config.toml
head_dim = 32
vocab_size = 32768
norm_place = "pre"
norm_eps = 1e-06
parallel_block = false
lr = 0.00507
grad_clip = 2.0
final_lr_fraction = 0.0
doc_mask = true
Each number is 500 + 40 x the weight over its row's rms, rounded and kept within 0 to 999. Layers, rows and columns count from 0. Numbers have three digits each. The size before them is the row's rms in percent of the matrix's.

# layer 11 attention key, 96x64, rms 0.144, rows 77-95, columns 0-31
110:528446532502449462456402505585548504491527478427489454577539470592503454445451536539453506513516
116:491554467555533441524500509384490483530454505468521459518613447493473519575507477485571481600517
101:504455610468451506463517526564503561574576522476451526513465505525470582457430539498471505501510
120:507478529505455523466476491549491515481497459503489477543517472497484493436475476524487467542447
110:525509468426478541510471480553528534422576459563499480491462521497554465531502495615477462439474
103:502523522457467463548530466461507480497428506388527504477495451554472437570540460545552526508480
125:556540523522490477473486443435520492551439535468495518511523424534500527513503553500485414528474
115:509455541492444507429482480550503523448561480521482532477456513483551556458457486508378617430463
102:486483429500509530462545480489520461485517427601466578482507532498563502445530443502463599505513
104:471447505460513516436462571546490540495616479568483536528478521512556544437455455504408523448494
100:515545499553539482583537531461504499472427482479542488500554477558451390554555526520568435533516
114:409492500482521517474540580465565534510519492522528451486496502519545562550494498437433543479432
104:571434539464558501501476499585501459572530480535444508498526553476454553438511504480507518509510
092:407514416499472561485493494480492461543522446563457514506527519520535485481573409569475491525486
117:532511441473538471455502454555508484444539446574516479504480533411532563461492483473362551457501
098:542516469477512465508492487442476477428505527518496553489456467487457558565573513496541447517520
087:530475527431504532443466500580557513500581473594461492587477511494468580438469507485434473480501
101:505474533479463544416458480514523521520557502547473486511502494465508571452449498507396548491471
108:514460576541529494523551517460515482480504518465506524500471481570488456496502497518532386549479
# layer 11 attention query, 96x64, rms 0.149, rows 78-95, columns 0-31
100:500533461494576452533513457506561476502444496486532480479533545475548539445493503426494518506581
105:578477513499388476531470492447462566470510517515430546467580418511523573523495474465432437481468
113:558471458535486539478496554504470474562534498503467517558491507510471540503498476494573546590448
125:505434600478471510490449504589466492518537497471556463519441502536418499519446550459492474495453
109:472474531473492521541481468562499565474469477466523512539463513465489506508433514474456441451514
093:535573553455478442490492497504511508492501498461454476524497491534481486576508435505558542516450
103:498448562493449513455520524466434505537440521505508493558473469507454437487540388500554554549449
099:479481436533515528473585500432511454494500482535569545503530563495529478444510489434491532582534
092:533494525545450515613550505423508520512532488524480453462521495493432504471530442487476422559490
087:433491516516502511502554455524553449486530486495558432500504566504483485480465573451497480470593
095:494511553504502498506484486513514461484494564490514413397481611515510457464505546514524452548427
101:508534454494504515576499473428485546440488504524487536467584474478559531521482471493435425472499
084:550464446544552516561554463500536501508551502501498543499500528516517542428480517419462497547520
119:488501467475472474490480495486465458513430521515545494525431538451463391494574449508551543522496
103:547581532490518472581469440507536536451473507548462537550484477431532557567549505497493452426501
084:621486444494488493492457483545481499453547520543454561475515454470505548568526467461478449497456
096:584499423471504474444480474517456494568477504544510499500492440524507499496487404433514531522488
108:539516518528459507521532482512517527460528530504448588503503539501482553567475528478517464522449
# layer 11 attention value, 96x64, rms 0.143, rows 64-95, columns 0-31
100:446446558493487483504495466503508541483467509490471443545392502496471519524485509445467489528531
098:515479450503495485481523534560483552560509499466482484510520468507504514465410462504462533411545
106:455492449490513500472522579468486527476534556474442489447498544517495483422480474569503489456515
101:484496563434471509470461505467426476545562459474496512472419526552490487453515530454542451608478
108:505480529481481535421468541559437462533491459465512495551486476520466514454479501517497397515483
109:502490447512477500506515519491434484516472515524484517435466547506524464537564551543532547500497
103:492493497494536533457516592496542491508455455527469477509481503488531518498547501513474476475506
119:497504487468510513405421571509439516482467468487504487455515492519472490501471516516540450505478
104:478487457476465503470517461468429486552504474523517540494489492493511513480496508464506519565490
103:513499469554472519608502501449527550518534473514498512510485491491490530486490560469494568552464
109:543500478537530523497548476450472558472496517507500397503528574483492468524488511512499445433491
094:476497525421473503470476413536438509534532485537502540566556570501529439496479458478501492518520
100:545500515526508489522435555506528496518550511515476586476450443519527478455511527464553398584509
111:482507521544511503420592513491556575539575455484505405519483491466466513516520482464471465446468
089:505460470465497524470393520568444477519461507498485508518552502508452515477518450532534423468574
094:437497472525518505501523445474549486552511464476496436561500402530470493487544494509495498551456
107:503518545434503486468421568520539491499519519461462502506501603540536460442554472469537501463495
093:505528470518532504499537513511428521529465502542491576523508498476513519427490543590490372523462
099:530512439489508512544476460487498602446470492498455463523498512472501447540556480465498578526517
116:564512472484515492575496506538428553474468515515485517508526476505527482488553507482477539499523
107:487527447482528482498415562535502476570536443502488504474483490538452483524504498522569538488487
095:518498491497506466417507585506513520476426467499508391411456485497488499559458514479512487490546
091:571537482549488480543500482536466519477531526484547443479559526490525487529487491452512609442521
112:492480499519530499501400471536514508486583493529523412500474480513502495505498484435548519504525
101:513491490487554491517533502454514561505496488507510450514497486538507436427469507505485428553470
117:487503492483511508567550411486547528478545549477458472524509590498508440506499452513524502485468
113:490498507467521499555453491486553532495539494465532430519473528535478550438475503416498534499458
104:469510462443510493553488478467496544496526461533476486514536480520470532607407510526540534530481
101:512505519456489464530452453504475485484477544496563506503501508463522501622480476533512514549513
091:456471490441552485530469510558557515438538430463476477584437526563415496512573499409512432526521
107:441495488497546531466505503492533466501500571505516447542453490494490488565595428512523379523467
092:482505469489542487405550482509498475505497510548559530504501606453559527572517509451534537448505
# layer 11 attention output (transposed), 96x64, rms 0.156, rows 64-95, columns 0-31
098:419437557478521384481454490507485452457490486458514454495455479520484463523539477443499528479474
097:528451445512491408431573491561522558509515504427501513474508496500537553429455572485504489443487
101:500472435536574480480492505488492510491544550469551506449478505457481478430491523528453517505489
106:461456565417446565483478496489429452441532449511546538506487523544485439509541520536564469466480
122:460461493501432478486476553563486464512480457491582470497497455560504469455498571506526475491561
109:518527521473508509487511578489445545513418499557402481504551532491524535566573514523503478571468
102:501503528497520453393507586519495515538428511619538466469450452497534450534483559475438514548552
111:521497458483515567487543546515483468541489478500525485429528526546475488489540562477541473443504
091:423491386440521474471456488455477453455470453524439503488513497484517497482514415517413529495557
108:522549507446489482505496467473419549470447552491463556488532529465483563485483459539428440501457
105:500546523535567522544575535484457604502515487514520432454544520434547543445453517532459421501495
096:480437538519455460448426435504487431485490473524494518573486547462519479465394505531507577507542
094:574477579465436531522520496446494511527461465491500582467463558516476506566489537575511444504523
106:522501516536535453455543522518469554497468449469584467479485452433504458486472467500562460472490
096:501437501525460442438492495591542446532501469487533447486528495558487510538427565482546501517551
093:417492491519512577447452434482502486482493554488542492480443470507447426469500418500487518484534
093:490484586484535512440453511527469479547560473468485547560479537532490501476523596509522476546439
093:493512393544531511559502532474487481561432462555586509544498495497517537421457491570472510517531
100:495530560508503489479558433507425537454482550496447473463501587486532561462452505429452507547448
118:555500501515505495551556448477511481485545503479467510500514594490540584449427560491458470526447
102:487499488482444461427506512482504489512490441453420522485505482558466487478551515470537521444496
095:541532495507488528446530520518514522472508461536484437408456466471533470592566527436540464461539
087:507521535493458506482572479507517531441549525508410480476562507494492547447521574477516513492447
108:462442538524478493402476427471490462495545482444470496464492482550456456466457523451596557448489
094:487456509461569532526546477415507537458529517463544479468505555483467466398441474535428488437508
116:466502511486594488530566461459476536530558543413460485579580582483464520427489461526480501506441
107:416499541468518460487427467483451524481556474449517503498504486513467477410466536467463460498446
092:495527463454469472523548465484549459475476483578495462474496535477497471492523424480494517397535
092:509509489475447429580490478513511487522491437483462490554547512506596575563564415490528517549459
107:464474561419494414484490440532550461535569470411531470524448539550416470481537567422556470461527
113:379514483532537484493508521444486462560473528467556465475474471572518441498574447474468542537532
096:478544471493564466484500548450528449462473465525467515515507528469580540551525526456519597521568
# layer 11 MLP up, 256x64, rms 0.168, rows 0-154, columns 0-31
110:527497477449478478548569461467484501462467547501459524518537467509455478614523503501582506481421
093:488436432492500486506496547436463527573403536534510580473472441498505422476474471495537438475438
081:485509552480476449617519385505481526550545489547511548508581446517496484478479526558525555482486
111:468443465423525427479494467458530438547464569524557488458522474428410435495484477533515500521490
113:513505502522506500493483536470452539517457553516555413480531520507436470557482573529502557532492
099:488414519508493447505492521499530535493557482602528507481555507547489462555488553456519524444509
096:553447476546478487535453479517484550522476566479508540483517514461464492534490505552508407481411
050:518467460495433425523523491443497515513462550529554475407570470496448449532557560455552423538486
093:523458465456431444535509473481551516441485583480579505502521440435410451579464597525496518527521
089:481466507528531502523506475460434419518441519529511485457543421519503519526506503430505465550478
101:537505475480481469461524496513560536531472520478501497508500462520494451532480596444505408547431
095:496492532518458499513504466500530504525560511513512477455539616460486456501533544405544493566443
093:519459416611499497497548472498472481503473567504524539488485504517524425485455512500485500487497
100:572509482502470425478463514486563505501503543498554432527515400491478483517558578555510482491490
126:452484431501485485458593520467522494540520493482486501443540456503457455528483526543494443527511
088:497515525453414477549540549512475544591535547476479451464509458538445430532498525498473469551511
095:465494452547509487517483464542452544540537526512536537460523487478453467544454463467448463483497
089:504487510512431504523551447504424438485484525522472491525450458471507474559571475440499497551506
120:509380476509450464544553493467525538541493488452584541489546490396458502581519560542543507546465
102:592512443507479473578560443481517456526543523503460509507539469470494479533509557536510430526464
094:495512474505489493505494508444432565456543493492539467487500432482543453579512492563517463537451
118:499406418480423447498468465495454406513473546566502439454481514489507484538507470473502479509505
086:503469459571514476525462537530496510522573511463532506491510543408543461483504492420550538502510
100:538416482551498516542564538499398528544483515553494500454500491418519485510527527472524411518494
084:504501446461493484472435481471491592533491571552520433500541438475491478497476485479590514463466
130:521471488541465484522597526465549453525419593518530435469549538502475481531481495469491481472498
091:501465506562481472538577531555519468507492496506516468471525501544505473516445540441486442537480
094:455478506544428506489550477421451456503437555457514510464581519507479468498415627480512463512467
084:511511475494442508456457530472432543535551505507467407460581456494483429498565572483513498556474
124:617465467508427508498444480485475506519512566527532450418499496426400463491489457479468463471483
078:517466529443515481482542452506494442483549516574548490554578493483527510514493533511457502490508
088:498510432574452488512473425525454417547457498533550494514548485443434488552512538443540533545505
104:501502457471464460510521561496487425506426500551453534480510539498494484481607472525589405482438
103:515510518510408496527498483512497532499426520498516544519570461520509499557557562529486480498456
104:510501509529426487576529484547488487470456525527528470483506442498471465509575577418457443470452
103:586453490523477488594485508543544546469432529561575458500513472488448445534508540505532457481520
109:515436514476494492534480547408513420526558566487485481472548522465467505533555546516489471486428
097:476498389515460503522491577442541491511475475485515474495531470508471472512521512478506494432470
103:554438516482498413560474488479497493563534491470496483487560464536427449440520555411506505455474
089:493524488450477477509531507478529500482437563512475503485550510455442504517495525447506475474522
108:536479463467477500571441473542533498515522534526547539509496470472451487564443467488521518502462
097:453442521448485518577496494527515457496518577508463510444568560436401460503477498555486533483488
113:555466454529488506518541461468477474606493542517525459501503445504411520509504501460554528489425
117:503531469550504458504541479566543445596448519522580464462455522505449430482465552498537454549461
094:521473457535529467505439547533536536603488488528547526409573457424505465533526461476551445503490
089:478487514487532480516503496464549542562532528597555493476509508429470502500582518478564467602511
130:558468464478432495619502536472541547543482497585517465473543507463432479551471445464489453463489
097:500465502450497425558471453486569481499545494549552542490481438486483477577478512475453461469504
132:497422432491493464544534509439516510504482496448560527492546477413412489582578574478515506574454
097:547514507453415502554493468560556463504449534574506481527529454473443457531473488458506513616483
116:505446440479475483557570523486478466567486479553529494470480542518507444529503514502613514480438
093:588494457533483460550535443508585447492455612507498467508523484537508542570443551466487482540452
117:490510478449460499500541573547470502518496516525545431499494528531476444486493510505561483523455
096:570528459510500470487563467423524468592463554555559482509495526547482485525508484419549542552481
093:477471475499412484464457531522454574485431515503584498472516470423432476517464506468467471475483
097:508496493450480490530483536524554414477493550561550547475488441388418479488487477493481509467447
110:480467417554453486501451519451441562488521514495514517471582463519488475519584531526505418491515
090:508465548515440496504492519450482529538544481479549502406575506526493497477508542467503501534483
109:549435487500471462525475543546522465537439516558462511510464528544490465484563457485575518466460
093:492471492464447467594460544475494555528570472502529479450556433511514463492536510524563506485509
104:544508503534428503486521455521445529503472516518507426471527439476468487496563572401469497488489
090:530445520493482492472545492435425517512494507541545503429503497492542465476460476519561522513499
087:501463495504412498505490512452535546506441495504486542487544557506451509587495570470509485551467
088:484466456512479485453534513506538552508514516501511468464498543510497472558518551458573451475455
086:492492566456465470516521436486534475524403547560495493524534484455479519539562539421534535522499
083:571494480569451492495475515559480540549448476530526497445520524514458493514489542444602464524459
087:535512471519458485496552478482537541565517546491509479530551499493452421500572548545506531549481
102:498458522506455463522527557427494564577567524628507478439550458494450504471483445527581488473499
076:480485475506513535506560439485478483576580471507501511449481446524437494486603582530463536516516
089:500508475488464528472391539453458588488468531495510521500539447495525471540573506573496501507472
099:565475448525509486584550566513527436558489556498462464478487491516488422526505524451547464486497
087:448426441478473496509516511454477533549541503519503449453462458442453476468455408580485540449477
074:480509523485492482462533479578498493471520557541514490496488482510517487521490538517570505496438
118:472478522460515437557531464469530507569492514597532510473518467437477511515487573449548521474480
085:460430446482534523507500479525484522508537559442547498458565496462392469512467563485534565502478
097:553474473480484441511509501454535501602572488507493535462484533520521485469488527472481468617468
119:559445510426488473526471470462505474488487551563520481493556460527501475518557539437513457531475
109:470430454517465514527482525472487499569463488477537480452513479531443480557467513492501406572523
089:514511458460410495508474513432551513539492545551601483460481482488505466555465470525527537496462
104:473469471484471519560544450403451499505533535547565516420504522440457467483532470498554512526537
102:523492491507455474502575474413482582524491513491519484444504484539482373502501614451460539535493
085:491510512500500491554437550476561523506483579556549460485489440424443490494558558458470524471524
114:516473477558490492461473519514505459561476499538573496504603499548462509522562509490481489464407
082:580500421536475507478550481562464470473519579535589526437481536472495491544499541490553492519515
119:478515438468435482545485430522439500551473510509500505525459551458483473560565500459535483564461
094:470412471439505439557446523487552546546533510578514514385485501512448447474482441557483510461443
087:555496435443449478532566530555461510506511482491504485482549508487465505495524544580532470509488
110:546508507553459452586496473545455548472481500537544540484547504490465490598480566502528437584476
088:504507536500465497510465489413511589550492576482469540471561503512487396546539515565500481528501
106:539431455479434534459505483431481520604536497503527539466533510482481475449525466510505493588437
115:518459504517400442548495529477457507491509478509488492461573440500492541523533489457571479494498
117:541462446503495517479508562515496530504460511519522537506495456431465437577547521472521419591442
145:528440482499449477543507465449543498512470535487554557457473420385446442576540539546536536505431
109:495484479531443528508454406539493467462508547505510463531501518429416416533485461473499512581400
097:509463509520486450523592528523502382481484572510513520472498517506492476509464579441479484564501
107:509428481519461544530547559466541482561466474538531529518491440434511502491494533485526487526452
097:528458459531503482475495452482461479578515544580486477512567457473522467552558531490470486500492
093:589469470500490498504478452472461501478552494523514561510502475466479477512570486450518468556446
087:491499482580519500504490478426475529487557481481584504443512545527505476591524497594554507425487
111:520466512525444463524468463526464522531474530620574427475542499506452447552513524515577514479542
098:458428479488434431496477473495522529515474470525491521471530434546522496518537488561544503534506
091:488485447511462470483465513462473415508510485503534498415579484531471494518482535511486453559487
097:488487534454481520521531468429560520535516543467468466488576511463503491571524551444505540520477
103:511481564525500520546477564448518522616523542535528491475459515462478451477529521469504520578479
111:552497429451473480493509573513448527552450535501489491458472501475511484584595453462474494502456
111:558444490434457438534504519507479509538506485582560480447550488521492438493457467483540497447456
088:509495423482427484556539441467495547511474474533461506492525557506512508493443474551575466504440
098:505483462551484514485538532530429468522409524498479576459527485478532419473466548528522440522505
102:518486478472464445499528490471517559610469469588489560496557508528473474499542443534518487441475
086:478523490472471467539517566452517565516578512490470476476550449509529466497502466490529414526501
095:503416497517545498539520570472463500611476520466526519504547481481462454523499472577513488488472
086:512484517466483523450437504512447520546541493465518467439549545432449472465551450529513465497500
084:511485412594489524553504458453520503493474555467520420477490408474464455490481499546488441546466
095:438469524485465475607523530463486486542537517498535477486541512529524486511515563508536467449456
090:516504484430443505510537578491501508586491483482532479486521494455445495520584461483568458518507
105:584509548423436396485457521451485484503513531531600494498522464425462467478555497477474442516519
099:584451537548479501517500518503475466527483564508466476530531434508419474472571542484533496464399
097:529478502420415520489540480462581543492455585490464397445534520441484423506515516485471429491474
096:538494528481487525572533498526476517504551490472571531491505497538444449529478504509509489538461
117:530439513552490484582460503515541514534519497542519436529551511486502494524590530467513497560452
111:443426516471430459512516493473456469514469520535502456471530458447474455575543439442533544518484
119:582492458509462456539499509458501512577457492526485443498457450517504490497502500456576566518449
084:493502522402492521517469539465458521526427569508466535442560447469454495515526468552497467429556
105:468483545498440438497467523449509466546518508538501528490489478451444452501591507498531501507497
119:597505508483476451478524525527496426522490600474540532434489492446465474585510479454506407509448
094:478466451487483435527517557480544454511416510468562558444514513402422471577514510439519558516477
111:546497508432390428555500514538465471523480545592484499496556517509430519516579455517515481461489
098:535483517515447471589458393501472502482521505491553480523507490474441463560495548538539489505444
105:463511520547463458503589440472455508551499534532537418501479501518488434543479526504517487531485
092:577480484491507472558464513529463494468468557513491489471535408497495493557526482464460489524468
098:507464492483486426483535504467451542500489534497605415485493461469481505586450495539523485541477
133:511482450484475498471477475504439483507438478558487482435532554456456491538533574494491464591465
092:587451492499515506590563470531540439482498520503497491456499494505448477548496541512515447486504
100:437480466461452392500510443519470494447451534525569484522548490473497439548506514528552498515487
098:557506510449450396547507534482530441541422508565526540511543461487469499464527504452553512500489
096:515436522517517496539515507465431473550533520591573482472487479454490422473512557430538563595472
080:581444549492465519517485480484487462526523530515508517482507448508475490444578489477536473507521
100:498500532449486499502609595512479498510539524513473460430515536468381446478553504565501496550513
092:517467493534458536471538496460545496591490499468484402532473492452471468479520472521467526569457
096:561443417519500490521462486490502527504495536469477473477463503426522437577509451472484514421446
100:517483439473518388546463582468546429504427491541569521521511482447426501468522486497556418530520
102:502447457489522504555472487559491473516516565544515527435476492487443470577450500478462577485477
089:584444443470489484498503505501468511542496512501486470491530533473499450500504540463544446563507
087:487479506520423497479484507476472579539459497507531468514498419525485456494497528556628527498473
108:468464429571441477520518542539454446566540478524499478499529556501424451504466428569503532489467
102:492484480513419473475490480435584475554415493504481499513546446506510461490519547445470463484461
098:580469461526502551550490491505438485601510524516552482492533452433477484488563476496585536491442
097:497483456432484445593545435508539462519480486558497521469557538486519487501471572465564505476497
094:461459505453475461511494502463426507514531542545470457504485465438490470500602462469583522487534
100:459480475420479527518503517424501485577450537515593519469478456410496472535477514480525518474495
090:484482486537504497465531458557468481531533493536479515493500406541456465592550545517474469484479
101:480433483468486496536483576505432415524471533450484438477503488507443460537511563524560464536454
094:436532498561457443528520561392527505527501502496531537451561458496490463524472474508561485491483
119:516474476484464462524492536468512450490409507481551556474520511475476465555486481423495544547394
116:488478464519493437496451522511479494518481489500566465544534453456429487475499507452538532495484
# layer 11 MLP down (transposed), 256x64, rms 0.151, rows 0-154, columns 0-31
112:491558536542487431490580407546486434434426454564505457535465549485479499423496481475494569469487
093:552480505496512534507499522542475492492551488585486558476538478528438593550571459479566492549515
084:532510556480464478522387489562474526429515486492589508498471476475507522485494463513539555554494
126:538520477533542485470575529503471507549521489481504551554538449538497528428568491454546465518482
097:458534492501518564498395541490506490480434508544513414599466554532509568536456494553497497453404
099:549535485453524544516575524569451480443499538429486511503502512521489540454505475550453483570432
094:500568532434508534497509566564509502536577493501569519539585471509551468481535538463502523421581
040:414559518481497485513499512499487441476470458427486482553543459544446459452553537529450494499599
102:555516465518489456561381570500544489539546509507602517505521486497499479506543515484527444547452
088:437534502493488655541523459424519436469526470459463492523547472567461552551562479498438499485508
089:444545544452453480517528506541518510621498471505482499461462589485450496465566452543484520462474
098:505514499518504498521544541571516551484476431489503544566474495503578478510579478542538486582511
083:509463490428533527459533509492542510552464459537481536471443457520499456427515582516553503548508
109:514441508539517431460473538482527570464537476534436465529553522544511513484447475468469581503540
123:505460466530502675565498545470557535440433481448453515525513472518494465545472458456408507509497
088:423513497526483606501474506491460454437433456463579510578542529455534487500480373502471488470436
103:528533459490499512528502488517506542419497529528507481572449479491474523551465426603575459491476
084:541472435497512558426549491535464510455579478496480459555489463528503472478501548535510481498483
139:515510497561530491540504539531527500469564489467516497513582474521570549499532518528522528545445
102:444562567462440478469497535465487524562475446450568461458468465504551473469548555511516475498484
085:521473458492431615505563477591492422530512483462471539424486544486471579461478532462526545483524
126:499492501470515426466486464539477556562497472486497528524549461524567559554468481484542561467518
092:470589490490471537420596554560520535457511462492474492505541471503492478513529579544527467469531
095:518495415569516577549510488520506521499551508562407543476488545459539536538481455494501424575482
092:470471471517505504532476535487537478550530568551513476470456492547502407513433472549507551565579
121:548478436546517546571445468506582429476580444425497527519518517512449485536444548478450492488459
082:500422570450456512479452535416524558474476494535453520539489519416460501456497472494439491461493
093:494525574408451566490558568529458512529536554463491457510542490468497469456465512445566496511513
084:531538506506539565463493492525546447487602581518432523540516560465499553445532554477467466507553
121:420560482522447465510492622536517469512492476454503481525514512539432515525426417517502494443569
076:543486581410565542483512573530469524471460512463444471545487504520526538454500532507441562487573
090:459510456497507485456407506536446496572520502477485512535481476508496591473527459500495581486487
100:562526536503485403438510532454525573469466516448568563478515487484503476468480555554481559465535
095:471517455464551606487489455495513530533577466434462458543500502469449451597479503530589546471525
100:552490515521460524534482508527454502463483472458464412524565510558472548488517496459471466477536
102:538512498501503493460482533531459493438449511510499514492523409468465489483508445519491408612450
104:398564508521536521536492498497494539518478474486406486454525495526502495503579474538523580409483
094:503499520441505433407547453523514505502500527570478528473523498357490476487512493491475488459520
105:457465524518472491472535465468466496485576538469477512495500446502557462447541468563506551506559
091:463505448536530491530499494491413550475535505479507556493469529485526443491478523501568494549445
103:496473530527521596470489558574491455509527499540521458524508505495486456481556443532450455513480
092:445527516507458467470504545480550463585549447459497426450436477497505500410572474474494530524468
113:445557527525443486445517496519451508492506552475505483514471528506524454477559544445522498532523
106:471579517468526467521441440496464502546508485459444480541491481587537500511521441558419441515443
099:410507515499501438456494545474402535557557449502481512437498552539464485475501450494477457472473
092:451529579536521594543524524460408596470512422512468473482441518559523531522546455489546476520474
120:427554559471493570517456523565529465487484470466481499528521541552453549536474433504461485518552
098:499528501435519423512526520572486550474549490559481590544485496496531540553474460492416456435462
142:534491455482480526545501588567539527485555482525483528508542542504587551508571515520547503481556
098:532440497505439409509509528452515535462533548508559495568478626526477453524478465539507576503524
110:566501545545512505498520507483490445445490555553497476546496544474471514444435445521503517514514
099:487488521469586431534543512569459495513587447513551568413482453483485465450555544563500533455558
113:521481473548556549454519451489543569542514539504496492458497544394508550485551487400430456458462
099:441495511503404399536515488507606493541543508500480500509521491482482472509477500526547501483534
095:513557490438575467521509486439487549491510588481495518461568470578562534557509488495544545478503
095:548559507492433481501525475434502537485501459477471472494514503584524568467624542470566477488493
110:446508520481477518501514575465499542564470441483569516532509534451571507464569483471497515482471
090:497503409525498516513471516543558525434531537533459502554482456514458458569456391516484460471524
107:547500496551497477463493469453472507521548471497494465485508502483472496522518444497585594519521
092:496500466489489618518430425527463502505453500486447523502475539566443518547401511530474473508583
098:530459454480540546480493486554456454437498449469444456555535476571495488549438450521452522459513
095:491513479512504464550428451463571493540496573429522501536441561492522481571469501548537524568503
083:511500533549443575542525413498469480443561483508406510566484541461446454504522468542525493460456
095:520495586514540497503483495525519487482472491491493557409632469481514558472473545502490525458447
087:463378535473489478457505556480476480527493472470520497461550475584501485450436476514530526559553
083:485533567479526487469513476509412525496541507471551564438469566535524525516481559519473489457488
081:426547549415500560496527526553534515433466516503503548537560554466462491561544466538416478514439
101:456459511495497551530547536489518508460501547506468488581509484459508522546518365516511499489488
075:586465510486537678476515529559530513480426478534517484517437494516489580510421455476507474488475
086:535490487488502478505581488515587422586476487491532476476469575461470521468450534462486468511566
096:496517516501424486494474437394481471469486474495530483514521511474489571497464472529556538489376
088:467497514464500538535505513507591439513489478513482499524528531470499543445493504516447482539482
084:519463585436496483481539567507491558546466449570584567505472475489565574508523488498553545466532
107:555535474528481523487485510561466513453561536407434501522514548561482539478539541500522522518515
086:524554513424526498484526538500448512431426512546455534543489550504506586517476469566491494508515
100:466522530515511529478484538510479563543469438499615449512546455511462528457551508483542469499534
111:559550484525485587483452507508495488472509514509516556541459432598447483528514513472452515501530
110:472547515539432616602545517470506560424514446485486487452526539411456488480527492542489560467532
093:463540537525434517451523501473473540355505511473546464538493560563522533505482434524493544496459
102:403439507427511607504539482469581495578504523520500482487528517521539476519405512487551538477533
093:470468486473471643544586524484554482501502465491510436539476521511391519521453434455455482509477
084:568544530518523431507463452483519566452523488541573521447487517544516519459464488467535520468462
117:433448519509540486526476484508529472494514530559490504508465490564486468434480515466554453498468
086:471557544499457550549465533424512477450478497526483485522413545499452468444469391516534468507481
115:476589512498451536453575457468556551577504441434503530515521548523507467520561455490562516459472
097:420535538519580450485522512562521426543510503478467550552558495512473519491571518441480517463550
087:509419518447530486515467461583518444506522431476483490517493572467488548493489537466547582494497
114:529472483497480474546407482504500567522493477533520452566484523495430489514508444571485499490459
082:519440510535501601479562455506475436472478468533504511568489531516462583459523507477476479450428
115:431491469510489674479505527493588540489546533489466524499462537465505478517513513487439510529509
119:488448568491521459472527581558512431485479449483466510464485496526547526423496528431562538434560
115:578500426577489562538458458496470445490499506513469508509457491464514441510466383529446474521488
162:486491499438536511413521485486486490502493497466512538457481541534432562488436568491520510520468
112:577517467529502366450502441400531509507540513499436485526505481502538516512449596554496417509480
096:446502467465508544533430472509558460496488451559487531550569522438521508471510491527461399518517
105:512472511532506618494508523467497511552442465533480493552501456543550547514509541485454464510554
097:456522501518474531454485540465480511479486447441559538433503570472540515508516474494457574470547
092:513510507471512452495500488462534508484520521540494498459390438461505474443452428546518457491503
079:480458549492461539431484594469445565534495534472517539436515502482455530481510487416412496532547
110:488494527499513509503509557590455520515557467466534557427455430562570489470560511548481511504502
107:417486557475480460521504494452451531517496465525522550486475545513515554474512510512505527515484
096:506505471466515563553466524472575412453475527525485545485468487519421553431535469491444519488536
090:487500419490568503476447466492501506497540551500463492588452442555543499557472441557528489446506
099:490475481551501670446508457493511473554486459490541547529553460498497396481566482457493512459503
107:544526466451527566491444410593466516507575487475501540553580451487477490518485489471493469420529
123:504414482504498503487534483506501512524515469582489450483517500475510437553492501481544557566489
089:501491543480586426465480487490471557450480499551504499502491481522493590459494544502506524452499
101:446554536573528663521451482475490501432477439462458463472474505498564514523479508456468439564477
107:463504555515488507585474521510478459437477545440499494535520537561547463471524561467554548543496
081:534485511488567482476427397527523464489446497526534538481471518487502529427490565502522521446462
089:503472502537473554499482468451468527475471442453499454590484406563481496545485462496542539470441
081:559460495453564476576499482543501474528500463555433537515494447476447524490547520588434577455556
085:465516520506513501461563553521574524475535488533492470516419429516509540480478477502480524559497
099:478501583496517455529538525470480479501506565512540465529544431463497484476467461562609527529536
079:523505566513529573569523401478511569445505532472573531474495537481539491479470499560502597510474
113:501553478497433519502537458501515555501530498479508508472532498599562513532522430516485493571513
093:530452560536466511474533527479471494542489481496518582545492492473534504440556525457478487520485
094:511494532524513512450541476593445421458481490439432477479461495513460545469464465445585514500461
089:440471528493558486537507501525538466511489523544551520481482588463429520504452454511540530420570
111:486444525485562565624424520491516533461533418437438528505521489465543492476500477449530542498522
119:500528492422548540491530536523560524448520463515488438569554454498491535487541577532488464543529
117:456537558532548427460509563502428508453465421500404529551468495460506470503506471455502502536464
085:502530473499562495544557476570507418522505469480508451538488528574462523447468488440563475503482
109:466515527426478472488533483496533485450522535517512515521530513510508525516517435478535503498550
129:517602517520504401457568562574494543490488518459493530532452492504505490517514446544496478544505
100:437496472465507477495543527480467544499547466492465490512496530536499582441486518581449508597486
110:509534564517576578583523563423540545523573532431567521474542496508502496504453451505533540460498
102:526527480545471556524478477475454546474538500472552484513496581463449502515517532603468484550529
104:407548509513512556506480446575526477517541441524485452521485563588569440500444452527530455496494
086:518616561433445514485537502498556484510492571500494545503533557524475502491535548561518472503490
100:560468500489523532492501442532496568443487539514493518490475577533578503499461537527490530494552
125:439510472484583581558490552482512549470507491441446562487502453480492432509500529592516519544534
085:424531581442475488484456496407402557504419538484517475471495513551515525528557489546484482436494
111:501521532518512488490458571563543497516477573518585508537510472509525493508498451499428467524524
109:562466494467493594483476566504518463551507502492468415436488532473557490504484498532468538478474
093:525524512472471406465514522503526514489440518444505508452413503496399488463462542505458529471474
082:533531475408552590511423552485481521453511478499513584527569500489502551504522526510473425426561
093:467509468461484643552421513454495465474481412557455467502478455456561512507570468538418538448472
085:450495506448445588584465596460538484519459504508442531480591509533431526540488533537474504482540
090:499494518454488468425537524582501505576474495556544507482563499530567541470477559527479558515463
108:517550420528464556497523498487502494522588539511516487440554511561512546519485472462391497565510
102:517528518529489528506498528516467580502491432453532507504529438538521520587522503552584480516533
092:515539481509484550490510526520524508580497465494472568544494553510516605515485522515536555466512
082:525504520478503483417509456585619491490465523547557513498399479484499509494504597429494532516515
111:556491501502564341434550496475479474500500531484517491478470504534525502487515497440582514548471
090:464534573517548544526528583535491482486511532499477437497446609528462476533503488527477561495495
093:531545507542602577568460487526471533489483569530535524493494461481477543569462463463455481536489
097:568462463556497576511510528553482485492477582568486507532495496505488490507571439480563510600469
099:504530436521495480458470484539505547450540492465410452595562520544578462436487483573521521483571
095:519479460470477537456484481522575481458504557435483560461461558481527460511495489507471534504514
088:498489488491492598556566513523515464510518543489422512500436529449487512468502485519533538570605
097:496555450508475530529519513464459517513514521441466499516524431567451464528455376553515538457503
101:525516515490477454476456470503561571587603591503483462538526473525483572492528464519487473546468
118:471589523483496495534470538495485501484528532449545473516536480516512531505508472573436508531517
126:529528502538506479475466494415566506497500507500504507462504539520496534543507550491538517497532